Weights of a small GPT-style language model, trained from scratch on English Wikipedia: skips across layers.
Each number is 128 + 24 x the weight over its row's rms, rounded and kept within 0 to 255. Layers, rows and columns count from 0. Numbers have three digits each. The size before them is the row's rms in percent of the matrix's.

# layer 3 attention key, 128x128, rms 0.102, rows 81-91, columns 0-127
104:087118106106176072123102118160161136106108110185151105142103113120141112151112145118099126132094140120123139127141096122144125148152129147121058125111130091120135140135103102139129150175139109152160106107078115155127132141132137137131161095146108140118090135103119117149134123163122115154135157159100143114174098143145094141096100100138118100121102161115127127123120149141145187147057
107:135130108125115095118141106113095109177127108196115180089109166110093158139164136126105144104113140113162162119127106135108174129122085097116115149181130131156102184127141168128111153163133135111144113122093115127112104125106141146090087098110128093177111144134099155138141131193107150123150116111143105125125120116120130165120113114122148121161110108116130104128160123143139164137108
119:153118155071168174116159089085078153109165113110115155109162127119120093109128143124096118140131088101121125131126095160134151160109117133118121137157104153138138146138078134110109118136115143132097149116135107115085124117103105156100148096106103105179135091149163137125122133150143111112137158092132121153093176091144120148127139137123104141097096094122104131117171131125114117189140
098:156144177105155158176137174149123139150150100087111116126145128109128107125119129126143116088122094137104150141133135170134135115164099126162126065168135166141152104116134146107104098118120165096112100108160129100093138148151113147140146138133146096113115110161145102142165114127107124123083134098161149158117145142148148152144163128097168099148155064132156138143078137115141139132133
104:107140163136183167132149100095128168130123147128122111157130143124123123128121151133145157106156104151089109166127084133142150159131140146156171121157076127100164104132139162124160111149104154079128166124146141135111115133130175179129111158072093119153123131121154091145140133150140120124165104148120154118099164097095135126164151095097145147161104120129134149108152123158110125114102
104:175125122151150131110146136107130144069093161157145129131121127156093108139110121097130152142143126136134133164156117144108116162114121123116144123148144151158125136156123153073152124114114151114065154113162143128127123128136138108105132106112108097131123095157186129105138125105122107094147126128098106202106128101107126101093094057138113150112152090171115132099145112088108126140149
097:102100110141115100115135148137109112150146144150079110151150129112164144182103148100154156140097182061115131071139180130128127123170136145115118123150107150111163147091086137109144154163092120131153100130143155113126139125129106106114149092119137131120120125112123127121115145162115118116122141153163159107103132129196134101124133137088142111134159139157091120151129156094164119131091
093:091154117180115120155120101117107139144097176157107119115116123144109111118143160130173152147144097127128137114128085124107107126096133132109097118154093107112147125132141064127114135151114144137143073139153147111124124134146076144148132127163151100120143136111162109095119074115089130068164162120136139175132148096081151107173137134131136153120125144158137113130109087140141141083131
092:122107125148141163134129169140084118130123101088137101107145136127142108145113091103142149117134145145134138128095122129149149096115155098127149139112121121146132078128119190135117134160125120135104117096123084164099146077142088136145176124137131093107133139137132076103086062109183114168121100134110171128131114168144115097122158098130115161161099112130129135147132156172121113133141
096:100140105106112126158135099170118076126131069131169120106145148077119168078118143145104126123098144130101154127136132151095057112148134098145112101142128133137121154145159149097139154148073141135118114168128111129104115138138155143139111125118162148160129089150126168170104123129138097165116149143145106125130095159123135109147177135148161159137149157114168127117088143135132143118125
125:131138111121138132112135124089086144144123132131113136155195151137145096155161120142128120097141100140138115193104154135151110133132127139107128125133106112151148113138157142123176094105097135121136122087104128134133072124114141148099151183121086127149134119141167123108130174111137090152106084084136104173104139093134106131113147121125125151079095074118125132148168091145122109146154
# layer 3 attention query, 128x128, rms 0.1, rows 82-92, columns 0-127
090:080114158143142142112114122174149115153147125178127081171155162168115150097108125119122101123189154105131124078150138105165133125146088104178156130105096152108129133118148153152120113104143131108147171140108124128140148102131176125085091125134155123122153147109100099120165113124137082174119110117135152097097094145143095133128096116139126110144149128102132125121130137136133152086109
096:130104133133107118099139114161126110122151157078146078125136151138133162104088159150110113137147168114169118098117117158100114144115179159123160056103111153140110115154157114113125110102141117150117139135133099148118167119101129108153111111126158126116100114125133117172141101120116101145136124109126151127128113172083156122147190105105133128141127175133134144095129123198114131165153
095:141107128167121179084171119137138123126136174122116107144123114151164150125136072158098131149124091148106140109142092115094154122106151136121187138094145148125108156156145115150159152103124138089078127171140124125133159153124135124123121131138097162149195149120105143104138121114139114127101114140112174148119147126100129129145145123131084142146147117152123141084168120097112103180101
093:098125147138127133104140151142099121140104159168166143130100157163137089118142059146144142135108143083091079102183134126151140142119121092123128144136171142128076116100108126088130114171081136145103139138135128174148111153071160121109094110101111124161146132143155116119126127095123128144127140135117126124117120150142143117148133114189153118105155164096146125119123139085135146107152
094:116153128087102143185152131096123133164100072153125161124111138122114087094081201145125116132153097139131140094142128152145118140089122151129130120137146099165151111138146159136113131109137114128146140089121156088084178126155135121106082114112086159098113146097130111114167117142145152132154170116114118144119117121110157159153124125129134114113092098119119121125124158134086167109138
109:054127090135131128144109136111203119126120147149146098126114127160147141131119168090125089148142148113096144099131146121109111163100122117125133150121118151124124162123156114189122141097165147161140118159172125153159126143128129139080111128145101112121129153108106096130141132120103151149113116098196121088144089100113145145102122151164126155131160143110105131127083140152151130159144
095:092172133123145150166145092120117100136088150142129135135124109192147095113130160091109142122111144139145127172137089112164153130092132116126175098100117137096111122145112096091149128104140099103102090172119111112101134170110168144145130131134139167132147160110146141098111054126130124143129125113126146109150096131137148086132098125114118124161137108134143131146122134109066142105163
103:150126138162064140132112118175116140117120109150109112146129117185118151145140105125155129155087100164115085155114143155091151131132139137132132123099165098125166156110132165143101103140131101146158130123101108138177149117078108156103111124137121110107081084142112103129116165143110117113098103116116117102103076119145111104115181136121140148113121124128152115100131163163102159138086
091:122107142147106100145122123120124109097099130095133098134103120171097088125104115135184123085141116143120112130114120167137143125157148109132155118094174147170150101140165130100122149110151138149129146160095144140158150136135139140115158156154145135127095118152141099159213168118154132133118098103141122139115138143113127168171127112130120138107152078123142138151204098101143129131111
121:186106160124171132138128137091118113139129145084102163138135125104122133109128118156152155080150104105149121138152136126139114130168130150093119120114164130132133103120123112079146074111071130075137122114118132110116166117103143099147162103126147092195114095137138138161113133151131118112138137112120179148114128110132126130124146087100143131139117089160104126119138101072119107088095
100:171124160091149146091103104141135124163122152137116106130131109154091125134111147152141111101097133137150158115141103091121134128140150206128085125115106112124174141100164099141133080165146129084141149127141117128136096103114091136106130118100112108167095120174128151123113107143125122170173162107098164148139112128129095148182137139116172134126106130115115141080128129130161106126123